{"n_layer": 16, "d_model": 384, "n_kv_head": 1, "activation": "swiglu", "norm": "rmsnorm", "norm_eps": 1e-05, "rope_base": 500000.0, "rope_fraction": 1.0, "bias": "none", "tie_embeddings": false, "lr": 0.00236, "lr_mult_qkv": 0.5}
Each number is 500 + 25 x the weight over its row's rms, rounded and kept within 0 to 999. Layers, rows and columns count from 0. Numbers have three digits each. The size before them is the row's rms in percent of the matrix's.

# up: layer 13 MLP up, 1024x384, rms 0.0982, rows 178-188, columns 0-191
# down: layer 13 MLP down (transposed), 1024x384, rms 0.0927, rows 178-188, columns 0-191
# gate: layer 13 MLP gate, 1024x384, rms 0.0912, rows 179-189, columns 0-191
up178 100:487479461494487505490508495489505468487512504453531512513510519519496466473509508495471463514490485525486531497528503527444502524508546477528526492514467514471506434506479501499497518508543495499494491507481482543452512573478514508470508496495506487524528493506501519483476536486498506535480497454551503493534454517496519452487523494500471508495525517508517461474537477505490537468476492480476490533522497492496497499490533493462464499477477509520497480513500453507508470489473519558472512473478525536520454511476488505483484502535527459510535482471499563455511502519474473476
down178 101:512491517467461472493550497454486518505524493521487478495490503511541506519508476536524505502495454522522485519543511495454509495532508463475510491496497471536520473513520509520492502485492511524468540500490519498486507504487472492481477475498489471478474487482509472522508508483504457486511513514512514470479493492519539489499525493524505514485501500511490560521513511519466495505525477534504556531507487457453502523496496486484514487476495454511496471523495518475497483506429535500501492499457485495482455500482558514502488466488505515516502511501519516483536504516461463431
gate179 099:555490525494475496542498522517480504480510537529530459473546494520479553491489480490524486504544510513489496547522466462457492488514523515531541476504503512537529464520493470499479495453462510501518567489544508512495473506473507519507485475511533518539502473500464526507483501528491484490519499573473489498491465491491521524500485524523473523537487501447465512538552492535479509502476520523463522482489535516486496557471496482492486544499493505480459491510490494497505475534489473521539520528491475507497456495507467529445503482486503505506465484515457500496457516476490516483
up179 100:530499522496510506534508503537529500479502466525504452513477487501496504519523506508524514477530493493474498525540453489533501525521524518505504469522484492530486489480467467515492526486529497530497499493521504529449484515504484534489496514470497506508504520488504522502535490497503517509480517530520489479482502499512551506474534482497527517494496495497457533480494505513536512541484553494501471514505514539455448486485521525504546567512486520497516492489509500466540451476476457494516524498465514503518516487468484553528483475471464470481487492555547483496537503459471490514
down179 103:478561528487490495508465487512516509443554456491520510491498495491470495514479489498512497474493509482478459546509523475516472482523490516515511499494482524469476499491522507531473503514509506527468505499506447495520475482519499519511533516475481510490487463467451539497537493490496468505491524493497477516462470490516505500502522493494504501499511478583530524511507478511486482455491456526482472471488511494481501491486513543490487510490490484493461542508508534481528508502490544467475526509511480503504482564483464473487509507535479564543542487501528507502479517448490469479
gate180 107:489527553507511493488518450499473522493537509506520531507504485521443486480488515536514550534526491502491487523516503466510457503480462517492524509475501504510460525498503491491454515504502502464458498498488503553440522503513519526513501441509506422542518469496510559522497523518517499516511517485493489563485505535488490533483480522462515552482519525523490478518509466502528480501500497474516534544491504476497507515489520509490498558484507495519507495497493462526494502491514475475433520458519494526481480520466499531520536433529507537494464462475455471457488493499483484472
up180 108:507507512468496499513509474471556511449502523519491534536475513466518489503499517522500509489506500503493502501556503469477490497476519526524485486518536529494502520483505521535517471520463507477513496489499511495485488477493503479502531523485445476534541505497483494525482521508509518480521526505503497471543478511500487540489433505483488503482530537500455515523535500483536529516547503532462550520457492508472486445500456502476504502488517475457439544446523524525479481464485506512515492465505542550484512506446512473489506501478454501539491465494441527503506518482483476505
down180 101:486459513503495472484513503485509454498505507445530482527471532479529438493488502455487517481513518505506526528493518475514529494520495521506471481511502483497518502529537507521478484548489484505541499512501510491466530513501491561500522499508463527509509507505434503479510515483511482523482536477519507544508443498478505505510482492490529518487509539451467506480506482496515471545468535504460525506534487503509476481519500496459506496508484499498495528481521489501553524517469471495490540488516495489497499488507516482470477476500515460478506469500465510476545477466504500506
gate181 098:485513511510514484488445495459516486495483492491496472546438475493443515547429472471500511492512485526532506475481479494472532480512514500523514527504494526479506479499498490511500479495522499520436552462506506516493453465501495510554505548536516504529483507526472480535537520490511465512521534490495505506501505471520497531515499472504524460498465489523475484518502486552502575519493508488495453508504503498483482496497529511482504476492478459523520464538482508473541458491511497500498494491508517462477507516490473492523513483508513485498491544472523462467461486507503529465
up181 096:524552494517513490529467515523537491484478510487497507505522497519485540514479513552465511526460500521522536533526478497489528522497462498512486448496478505529520533515504491509506481470513506490562493545477464505483525512496447513444480499498509506542476511468502495470478485557512479497509515538525461504484486453477482516521485537491540519519459476492509523549512521480470481514446485502530533526496518496492464476480519513510505501523514510456538485478523495537491542502480484496458491506528474500518480487465543536502516421542465531518487528539523479479464496445536490548
down181 102:518487525469434496489510524451510517553496474476499463483528480461504546529514504530515495504480476491511484487476445548489485510546508482498482508470484505481540520523490491544482497489443503510514518501484489487505485516491455432524471494500526510487506496510537537497528497526459502511515505530562499507491474518484522527488532501478486518476510511519512468484498476484491544509518506521524551502472497511512509488480451483516495490532502523495494486512473505490473498512564530531484458511563488549523503478526492512512511495492524497523477509477526440522524494513505506503
gate182 097:495507471500505495531452552509479487483503487529493511473452471496471487503526482473449507481477512496544467501482523538506466499497476486469483517484497492465505497518489486522499502521491500496494451507498503492521511483474516505500453551492503441557495516508494491519487501499523483522483505511492528510510514499489468502461512506470473511528508480493480517498510468524537487481558541518492483527488491483523522535494478521469545491515468488435438502484509447518467506492479476460476507490481534486545492521550518546482511482471494429503513503528481459478548482533499462475
up182 103:470477530484521485499484499431509474463505517479492537481510508482493511513514486462486488461496503523516554418510495496524525463507472523515498509511503479477465511507513503515492507463476495539485541495540490520492502473470493486523483494539498501465500474515492499480512507460527493454511497488524492479544478535514546485489498482445545472534516503524452480517526545509560542463503512491515498502505450458540497517546530494461535506513568490512511510508542536505530507524508484498475504527491499524515470473507512481488518469536517494514519508516506507508493482520462505474
down182 103:525507558540504529518527510512541504522509510487508481518492529502485502492494484494485494543503519468512505474541490497498441481506505533515516473482511504497469517515522508467486464532504507476509562473460493476490514508496449547498529473502489500484491519523424479491495514463484529468503469472504471515524512455517497475473491511514545514550523536515499438499518530503495511465453523563509496513510527499518492488518501503463534494539480527475496489446521527527512463493460453460537511507495483503464522476547540462524551528531495537491511519471497474490522470550486479507
gate183 099:503509429499488510508522476470542526493507513514490471569497513498499502524509452428504512509493527497489488480517487483506457477523507514493504511494493499557492478512499492473513459512471509511477510493494491517513532472513482506522491510499520479489503509505501548507522468497451467453503488541489535529524534508532488560521462484465535514500472540490519490491477452474523468508501509484503481533505498442475499513500489510512485512510497490481519506473485520432520521474494517529509500481541463492515500504456510493485488485504534509471509521496453516557506514527502524479
up183 098:498470477497565462489488539501491486517515526485510474498518499509475498506533493479509519498474484501547475484517499456477490474461460478481503499485545505497482455449576473478479495477487520549486523522498528476525520495507485467507540517458527440505532496498502491500474494509469455512491486467516529478506507541513513453480511507499489555514493499506529491524469511498549493491510494469467503512526502530469462541495480503490483464508534498476505485501532531507449518483479528514495536534538483462533514490476486490500497544507520505491470526510551507526516552479495504505
down183 097:519538496505489488512529479466502496486530437515523479501504435443447529538512514498533504486505504487531536499545493470471520502510509522488553502508519525457501476510517501483528475506464478455440448475508506507486544488435521501502478501530477505517518467481505480514521486503484508507498488495510515470527493507505501544481499488490538510486527515522493505502485459511505515503469469501511513504535517503502503488488503527486531468476480502523466507500473557527535467511533449486525479506450499535516498498508484491488500430472525488514507464467521458516470454549477499463
gate184 105:507486506517483514476487527515519532440528504498481494466539503498492511468507501523509501496514522468516520473526529542482544442498524507525486481534529511483476523513479502498515502472505510532492507478501475541491508525521489448467515510525518531478528523533495529531492493487509510487519462496537511540473490451508508516483491518547494446504486524490487495529473474548489469481495508532477485503449480467481486499533523487540514550535496484525527535470545450518513491520514509480435470490479520497491482442486503520470513475501497506501490434525551527522508504500491496479
up184 105:478515547480517481502491493531482495497455516473485501489475540470472480524505522483538531495515499469488551499502477519510494475510497498543479512487484516491497465504474546547461495466472492504506503484536514507460497531490526529511462505516521561473522473482524518537470544489569561487533474490480507498513542504502468468489496522468493495512492491519477531537505530524466476515446568532487513504471467506492482517529455483474475505478523493496496481557462495480533534519494464506504461465505497495505457529501519466517511509500495507491476490501495499538480508494503515501
down184 102:517475520458479471466533528528514456519461500498500466480509511537484546511517471478483496514460522506439476468448471507553534506480543568531482477507489463522467493513478489502495504516476508513477513511550448521501477506469525515549445539483493504503515489493526525540526491551461523516520495512482500520518479471472515495505497532508508490507503444475528485491465502482530486470552498453490483509498508480481531525493488508516474428512476523497454502511452517500455529498460486475499507457491501558473483481484479505535564483466477475519508488480501445480501477487493498530
gate185 095:473491489526528513507491501469471518441482483520500503504491483522474445487469520493487471466503489510472514510515515502457486531494491549525539432462474484500480496548532491495527500518455506478515483521501510506544518485495519503516483483509539529541515504512484513523483501506525520505478502516481488525489493478518523511507497482494497499516537512597456511490504535507518521523470506489485503524522492507478496528447511473499510472522496520513477497492509497485481517508504505520503549464459466465530511504484452541530487500487475506503522504504456529511499540489470494478
up185 094:503481474487439526508513477483498533483488522540516482461514487489429482478483472471518454495508521488486559544485505511487433526530501534521518516480519524510486506485543521534532531501516473458482530482550471486521503442485461533492500515490473548465537526542506542473489477541519496514480502472580473539521497511502493531492513453520516503501482522516489508476487520480520520476501526490491542504523504499500536517525497532508520485499487511507490494475474461534526510478490473507528517493456459519522505528525498490495501521528512511529529543531537512492499478481503467518
down185 098:481501512469508474486514494439481538521516465468494516489505504520514462530484496517507542494515502511545514488525502502517444477483505475476473528506489521501506498542478514488522497524522478535461453466500445541503521503512501515471449528467498493482537510498427589515502541545474481527490512528468516507530493488525505470484473506474477478589462482503515496506487507496536562446542498493451507519513517509489499490496545527477547500499526488523483468447502520462482472497475550479528534468561509475501502479483523519515488483514518526528514461480478438523497488520487451525
gate186 096:471509542502496477479523527471488521471519506523489463469497488455513478476464481485519539471510499474441523521509456507512495507459497513462487528483508515523493509527501465484550479531550475515530504539515484492475478551514489517509510510541456516462475508501489481507503490480488517537521496542517518518501527494506510492507483481502504496572513488507545507559545468518532513494448501457496500491522496490479502505480483509500500433476494522516567451476514555525512469491524536484498497502508493451500478459528513490527486476512464501503484533504511495486508465509506528484
up186 100:507516538494495497463465510501539466517527488494505533537547489515500480500519480487486492553491490514499487539494533455495489510516477480502544486499501517474464534452495491532510479457511514512462447479491555518531496484491511429478482511512515470504481467489467495495532502517534553475520518499486534487521508475520470528534488511488490512522511462514490507502464480502537493475499495496465493503496522551527470518527468454484538480536538477563483494544503496504492483506492487502497514487523487513453517520442498502530509529534475475492504465480536504460507508495495495476
down186 100:526485494506474492423533482483521501498517478486465501535504496520490505537447518511504526520536507552523510506490481500472525460506479479514544502480508514572537495506514526494459530502474488484509530517502497522545469486520551504497499505496507502491529518489529508472509495495506456497535505496516514466491484466465533475511492506507498510511503488508491494554542441486483527509508544512501527519493482516512515489477480501526505541555490470590459539465476483496490505504470477497496511434515486530542470497535461538517467459522534511477499481498481483491522503473479486506
gate187 098:514570529498519486494472508512503511481529554510485488496467521480512502464520497477522532528503488478489483477507497511494500516512485487525491540533484532525472490489479500516498441499532496531488518513553476486492515492483471530533524517472466510518509524505464501502527497519556492479481471566469520518486491508470486499496497473469483519478552518488498551528544500478479490518505486467479491479489513464483488475496470484480528551452518526479504469544529514532497501469542478503488498495508525478537497489483495498514480487475490491491540537456500515500527487482510491499
up187 100:473467489541479482487490561526477497521493472475508482477506523475458503476511484526492511551497499533509468487520478494488495500489531488467528500515509492449488478509505505504493488529526463519523499531454489535496476515490510458449517463503496522509532523500499493512449467497496481513507479486496486559492511482483524487473552532524532460471473483464498503460507505468521469516486535497514484480507516494485518501454525531505513470507522458495506514486507494522503540532456487532519481484497486488527456492532468528500474550482510519477482504502493502535503482520444480509
down187 101:541526472485561512497498521517537490465521464519504505502504522470494523508520513535506495486424508489512507495491478533467525472473507495506506487530512494537518458522498532518464530545480503472497490516488539570507538497441509547559490482480498516452497514494546500482510499455428424483501485527491482504526527497497501493517509530492465487482498512505496506500479490519499489560487481491502525447520468487522525518476492476548537518532530491480489499474501517474514496482538468466493500470490520483494483511514505511455500514470506522478506471519503497492504472504481521479
gate188 100:501485493511539504500474483518488490470530474486502537446531500411452515513521473531507541506493493527516509535481521521494487488503499493493524527456537522544517474492524473526519516531511519443489464490471531476496490468495519527497514525475502535511522508467483550498488521495516494481542518524493489457530501486455486521534518521500514515571496480518513498506497453463499468537519482489560528519519482489483462508478509498557543512448496471505497491471541519501488531471508521516493515476531500474532481490539527537483497491516525443424511517485503534505518499523505523467
up188 095:490529497425502467478542481480510479561458534485475480515521529530533508512543477475483477510479515469495517476497448517481473510486510497506516491481481518506470499506488469515515514555501499533522529501512460511534485472523510494449527490482513535489496485496489529504494507497491451517494448501493469527456480476510484517458511485496487491522519503495468455505525464513494491511500502504490512542509515513529507518511525521521509438537483491485531455468516509495499448554496537529513505515495540534490504504549478466522486521502487497488452489513470474495496470475489474513
down188 098:531474490502540506489476490518514512493538502495494539490506483497482513510494461526486490502523520488523504590457528488510459517485483510501474494464463512484420496511525510523480493486530457481486523529513509527475459540500516511556478487485514524496474498518608486516460486513484458525521487534523511500543455497510517495521485514498500487501468504495445536531526504503507508520483536470535522514547493489492511554485511498467475495501499467511523533526535487496497495488511477556510478497547520520475535493523524506496515493552500484494521523510494485470503477523480526481
gate189 103:489471476503488500457451521517453499516517523478552508555501515512493502486516510478533480505479457482463503529469484474491521441480473505519530483495449467475508498505525506509501472495510461496526481530541557477453473481531456507476504479491479530475504479482498477511483501491503513511512574487483515477463491516500506465460480504485503494515532524502518514510514513457494477501510526481495537507537463529518531520541480507484500505495470502490523467506498535481497508506532478472536498507511467539532479527492486489490468498530547531512502497494457525470500532442491544490